Each number is 50 + 10 x the weight over the matrix's rms, rounded and kept within 0 to 99. Layers, rows and columns count from 0.

# q: layer 2 attention query, 64x64, rms 0.204, rows 42-63, columns 0-63
# k: layer 2 attention key, 64x64, rms 0.207, rows 42-63, columns 0-63
# v: layer 2 attention value, 64x64, rms 0.202, rows 32-34, columns 0-63
# o: layer 2 attention output (transposed), 64x64, rms 0.209, rows 32-33, columns 0-63
q42:49 33 60 52 50 40 64 48 46 31 34 32 49 58 52 47 29 51 79 65 77 44 33 59 30 37 37 35 23 43 39 51 51 47 50 70 33 54 34 48 44 31 54 35 53 29 62 72 47 40 41 59 41 58 47 34 49 45 41 41 49 73 39 46
k42:60 32 70 47 38 33 71 29 41 55 33 38 51 61 69 61 38 63 64 55 56 62 25 61 62 28 44 31 42 64 52 40 53 37 58 40 28 42 32 36 24 34 43 20 73 26 60 54 49 39 41 33 50 28 56 22 70 55 43 37 36 75 34 48
q43:53 46 61 32 45 38 49 51 56 49 41 49 50 50 62 58 49 54 58 66 70 63 43 54 53 36 32 45 35 59 43 64 47 41 68 62 48 36 51 29 40 48 57 31 54 45 59 44 64 33 49 41 56 52 50 37 59 48 56 38 47 63 45 43
k43:44 50 55 55 43 50 44 55 50 44 67 45 51 28 50 41 52 36 40 52 51 60 50 49 59 45 51 55 57 42 50 44 52 40 58 46 50 32 58 48 49 44 61 58 45 57 51 43 41 55 52 52 47 45 57 44 68 65 46 35 37 45 43 50
q44:55 55 53 51 48 53 32 48 51 49 46 59 44 52 45 49 65 37 49 38 48 48 54 43 56 55 63 53 63 42 51 43 46 42 43 60 61 69 45 60 64 56 43 58 44 51 29 56 48 55 44 68 68 47 48 56 40 42 48 54 52 32 60 59
k44:56 44 56 52 56 37 67 48 45 60 36 47 51 63 45 62 45 56 65 60 57 50 44 58 54 51 41 45 44 57 53 58 43 57 45 64 49 63 45 49 54 55 43 46 48 45 53 54 58 42 44 45 47 50 55 53 36 39 52 58 52 56 48 52
q45:63 34 57 38 41 35 63 38 39 37 41 36 48 52 62 60 21 54 67 68 72 57 38 60 39 29 24 34 30 59 35 64 47 44 71 64 31 44 45 27 36 35 48 28 55 29 64 53 71 38 48 36 36 45 51 26 65 53 64 29 32 76 37 44
k45:54 32 80 47 34 17 65 39 38 50 35 36 47 56 67 70 37 71 71 74 69 57 15 66 61 16 33 34 48 67 62 59 62 25 67 65 31 39 37 23 32 22 59 22 56 33 57 65 50 31 43 32 37 38 67 27 77 64 34 37 39 73 30 39
q46:56 43 56 57 58 63 54 54 58 58 44 63 43 46 62 53 47 41 40 54 55 36 42 43 45 53 45 57 54 41 56 49 46 49 37 56 46 53 45 48 50 65 46 51 61 54 47 49 72 58 60 57 64 60 54 53 58 51 44 42 32 53 59 58
k46:50 51 57 66 39 42 62 46 44 61 39 37 47 56 57 60 34 53 56 62 48 45 42 57 44 45 26 41 43 71 38 46 34 53 58 38 47 54 50 48 37 55 32 49 61 46 62 65 48 36 44 42 48 52 50 40 50 37 52 47 67 52 42 56
q47:53 38 52 44 40 41 55 57 46 41 44 28 68 64 41 25 45 49 61 54 65 51 54 62 25 38 66 37 43 40 54 66 34 49 64 65 42 45 49 57 64 49 54 39 39 39 50 60 40 36 63 69 55 35 56 38 38 38 28 69 60 54 54 46
k47:53 37 47 35 61 49 57 51 58 56 47 53 50 53 63 44 43 44 45 43 66 66 35 45 44 55 43 45 23 53 64 62 71 52 55 59 67 38 35 54 47 36 53 57 58 29 52 40 54 41 47 38 50 48 53 36 46 46 53 52 31 53 57 58
q48:49 60 69 51 44 54 44 61 56 48 42 42 55 51 66 45 39 58 41 33 53 53 51 34 50 59 50 54 53 65 41 75 40 57 61 38 45 39 56 65 36 51 66 66 68 56 57 44 41 38 42 42 28 58 38 36 50 54 58 50 48 40 46 48
k48:48 44 38 43 65 29 59 40 53 56 57 49 62 52 41 58 25 45 51 53 51 45 40 58 63 40 42 55 52 64 53 62 53 56 46 37 45 30 45 47 50 48 56 53 53 43 66 58 48 44 55 48 54 40 64 64 65 61 36 54 34 71 59 66
q49:52 50 44 44 56 38 54 52 51 48 44 46 51 35 45 51 53 54 43 65 43 61 50 52 53 45 48 49 45 39 44 49 44 64 47 49 55 59 67 38 51 50 54 46 48 54 55 51 50 53 52 41 50 41 60 47 39 60 63 42 59 60 37 56
k49:58 43 52 42 38 74 35 77 28 52 70 59 59 47 38 41 61 32 26 33 43 60 75 41 56 58 63 64 66 48 49 35 45 55 47 26 56 51 62 48 59 43 60 66 34 57 43 43 48 58 52 55 54 43 37 39 62 64 60 52 67 33 30 46
q50:50 50 47 42 42 42 56 41 46 43 46 49 62 50 40 39 63 48 37 51 50 57 45 53 59 44 45 45 44 46 51 51 46 60 52 40 48 51 61 48 42 41 53 52 46 58 45 47 47 51 68 50 35 38 45 37 52 53 63 44 67 53 48 49
k50:57 50 53 57 56 56 52 57 49 46 44 60 57 24 47 50 55 48 28 46 51 58 51 42 57 64 55 54 41 32 42 50 56 47 55 40 60 33 59 57 53 34 69 73 35 60 51 47 37 43 55 50 45 34 48 52 61 56 43 63 68 38 45 45
q51:51 58 63 71 61 42 43 33 61 57 44 56 46 43 41 41 63 34 47 59 42 51 58 31 66 35 51 62 34 40 50 43 44 52 49 60 68 58 45 54 55 60 41 52 57 41 63 58 52 45 44 66 46 49 60 43 42 47 53 36 28 56 51 54
k51:55 35 51 51 48 58 44 52 44 59 49 46 50 56 40 38 46 56 57 55 64 54 51 43 39 31 61 62 52 46 36 50 21 68 49 44 54 61 52 58 50 62 52 58 49 45 54 67 51 21 23 52 59 39 59 51 47 43 55 37 69 66 45 57
q52:48 53 55 54 61 44 22 43 68 58 38 48 49 49 48 67 55 42 68 53 51 55 55 44 55 47 45 59 58 61 47 46 56 35 41 66 49 52 32 42 56 66 70 39 47 54 32 59 43 63 52 59 50 59 57 48 54 32 49 42 49 53 49 55
k52:40 50 46 64 19 37 55 47 50 55 36 47 47 53 51 37 62 46 48 53 49 38 53 52 59 41 60 37 43 47 58 58 52 53 50 61 54 59 45 47 44 70 27 36 59 68 54 46 61 42 37 65 57 40 48 55 50 40 42 40 51 44 44 54
q53:53 49 44 50 42 54 66 41 73 48 36 55 42 36 48 60 52 60 53 55 49 40 27 50 44 52 28 36 45 29 52 53 47 49 41 64 51 40 45 57 51 44 49 60 59 56 50 55 61 58 54 58 76 58 54 54 62 55 30 37 56 48 57 52
k53:54 52 50 53 42 69 54 57 49 59 39 32 57 51 52 52 58 53 61 49 39 47 30 44 53 50 39 62 55 59 38 41 36 45 42 48 51 38 46 49 35 52 32 54 62 40 68 55 42 41 71 45 48 47 47 56 54 42 42 48 34 58 52 46
q54:48 58 45 54 41 45 53 51 45 44 54 58 54 41 53 47 51 49 62 59 41 55 52 60 37 46 50 57 39 53 61 59 44 62 54 46 35 55 45 49 46 42 41 51 48 53 51 56 43 60 55 51 54 39 36 44 54 55 58 53 63 50 50 44
k54:51 54 52 53 52 42 47 53 50 37 55 52 50 52 56 62 49 43 33 42 58 54 53 54 42 73 59 65 39 39 41 52 41 46 48 45 53 41 57 64 58 49 42 56 67 46 47 42 44 55 50 38 63 34 47 57 54 45 53 63 48 38 50 42
q55:49 51 28 61 47 46 73 49 45 47 46 23 46 62 42 52 52 56 37 75 40 41 34 63 54 45 36 37 49 47 56 42 53 60 40 37 36 45 68 49 54 43 40 55 44 58 43 50 60 44 56 49 38 50 56 52 47 52 51 45 58 58 51 54
k55:54 49 51 45 43 67 44 57 50 55 39 55 52 29 64 56 61 45 33 53 26 50 55 39 47 57 52 43 46 38 53 35 62 46 37 31 54 47 51 38 35 26 61 58 49 61 43 53 38 76 47 61 34 44 41 51 57 50 48 54 64 68 45 41
q56:51 60 39 43 33 47 40 53 72 66 55 43 56 51 61 70 50 58 48 56 45 29 28 56 63 40 65 38 44 54 58 43 45 33 44 56 36 42 65 38 60 42 84 59 56 40 58 43 26 55 69 49 59 51 53 68 42 52 46 46 49 52 39 54
k56:50 63 29 45 32 47 37 46 56 53 69 59 58 68 42 59 63 29 56 54 48 51 49 53 73 62 45 53 59 33 49 57 44 49 60 62 52 40 41 55 65 44 47 59 54 62 50 64 39 40 49 53 45 60 56 61 64 61 51 51 50 43 50 38
q57:46 65 58 62 35 48 58 35 46 75 59 61 31 58 48 58 51 62 67 45 38 52 50 53 48 46 47 46 66 45 37 47 63 45 35 48 51 62 41 50 64 43 50 59 54 45 58 64 41 56 49 35 53 53 65 54 49 48 51 37 41 49 61 48
k57:49 40 47 52 59 50 46 47 50 57 61 45 47 61 47 52 50 58 55 38 52 51 51 54 38 58 60 63 60 33 64 35 59 43 55 52 41 55 54 51 59 51 52 39 54 51 52 63 45 59 37 42 57 42 68 69 57 48 53 49 58 67 59 57
q58:57 32 37 48 57 55 54 64 38 42 54 48 54 52 50 46 48 43 26 59 46 46 43 56 52 45 63 56 46 44 58 42 40 62 55 50 48 51 53 41 48 50 50 41 41 51 58 50 49 51 49 47 52 43 37 43 43 58 48 63 62 53 33 54
k58:57 51 65 43 51 57 44 63 49 42 47 69 60 52 49 48 68 39 43 43 40 56 56 45 67 49 51 59 56 60 56 55 46 54 50 40 52 58 44 49 49 40 66 49 31 44 38 46 55 52 57 61 41 56 28 23 52 58 53 53 53 32 39 38
q59:48 41 42 56 56 51 36 58 53 49 63 53 57 34 57 59 49 46 42 50 59 59 61 48 63 51 59 65 41 58 58 62 47 56 48 28 55 43 37 44 37 52 52 58 43 51 67 33 55 44 60 34 45 48 44 37 62 67 59 52 62 53 34 57
k59:44 53 51 59 42 35 46 61 56 30 53 60 49 40 46 33 45 42 46 48 34 56 59 53 73 41 58 54 64 57 44 55 45 60 57 42 45 63 33 48 46 62 50 50 57 56 45 46 43 56 45 59 44 39 50 49 59 64 65 42 55 28 50 55
q60:55 49 40 51 55 59 50 47 54 44 49 60 39 57 38 69 57 39 57 47 59 46 44 59 59 63 37 55 57 55 50 49 59 33 48 67 46 58 45 48 57 54 46 44 57 47 33 58 64 64 53 46 46 52 51 51 52 38 56 43 47 39 57 58
k60:40 62 57 72 27 40 66 36 52 50 31 43 45 49 62 58 52 46 59 59 50 35 47 45 53 50 41 50 49 36 55 61 51 44 44 69 50 62 46 47 35 52 41 51 51 46 52 44 63 57 44 52 49 67 59 59 38 44 39 38 62 49 42 53
q61:49 53 38 60 47 50 53 37 39 57 43 47 52 34 50 52 50 45 49 56 44 46 47 53 54 50 50 55 49 57 57 54 46 49 52 37 41 31 34 53 42 42 41 56 43 63 69 46 66 54 45 41 61 49 49 48 67 61 54 42 29 62 62 46
k61:50 51 57 44 63 58 37 55 51 31 50 54 57 43 47 61 44 63 44 42 42 48 55 46 35 47 57 62 65 58 55 41 35 46 49 44 49 44 52 54 36 63 57 39 70 62 49 47 29 64 57 61 50 40 50 54 59 42 56 50 46 57 60 40
q62:46 51 50 43 60 42 49 48 47 56 46 70 43 37 62 44 45 46 48 59 37 59 46 42 38 49 56 56 32 35 36 52 37 71 44 60 39 47 61 49 43 56 42 52 48 47 58 56 46 73 36 42 61 47 41 61 43 50 58 53 40 70 49 54
k62:59 46 54 33 56 70 49 48 40 51 61 45 55 68 45 66 55 60 54 26 69 56 60 56 51 63 69 73 40 59 59 40 37 58 44 40 40 38 73 44 51 59 41 51 44 48 62 50 53 52 50 50 79 50 39 41 49 42 49 57 40 39 49 48
q63:45 53 64 65 61 47 46 63 60 57 55 50 54 38 57 44 45 49 35 47 56 69 65 28 59 56 47 58 47 57 39 65 48 56 51 37 56 44 56 57 46 69 37 62 62 49 51 33 62 24 55 37 42 46 51 35 58 50 64 47 51 49 46 51
k63:43 46 45 56 49 36 53 51 50 56 52 41 40 37 52 36 29 54 54 48 51 57 57 51 53 36 50 53 38 52 43 58 48 64 46 47 54 52 48 42 50 56 38 61 48 50 63 52 49 57 39 41 54 46 68 64 55 53 60 43 63 55 51 73
v32:45 45 42 61 51 56 59 61 69 67 45 51 19 62 53 46 41 76 52 45 49 10 40 54 41 44 38 45 54 60 56 57 43 54 55 48 47 34 54 44 45 43 58 54 65 48 44 68 61 50 59 40 51 81 35 72 49 36 41 36 58 52 61 38
o32:57 43 57 44 57 17 55 62 36 62 42 50 37 36 36 40 52 53 42 64 49 60 65 41 56 47 54 38 24 48 57 39 43 49 47 61 44 49 68 48 57 61 61 46 47 60 60 66 52 51 45 44 58 38 60 31 36 59 47 57 79 47 32 54
v33:52 57 35 43 54 66 57 63 42 35 19 53 42 61 53 56 45 53 44 56 55 27 29 51 39 47 51 56 60 59 50 59 53 50 52 41 50 41 44 41 50 57 45 42 32 38 55 61 40 62 45 56 55 74 42 52 46 47 39 38 52 51 40 44
o33:48 51 61 50 46 18 53 62 62 49 62 45 37 54 42 51 47 52 43 49 55 66 49 44 68 38 64 50 47 53 32 57 32 72 42 51 44 64 56 47 49 54 54 43 38 58 58 61 43 53 29 52 59 36 60 36 23 50 51 54 63 50 55 52
v34:56 46 60 72 52 55 54 61 42 53 47 46 48 53 52 43 54 27 44 58 48 45 63 61 66 58 59 65 55 41 52 54 40 36 60 65 43 48 58 52 54 56 52 43 58 56 45 39 64 47 70 61 55 69 26 42 63 48 52 55 45 46 50 51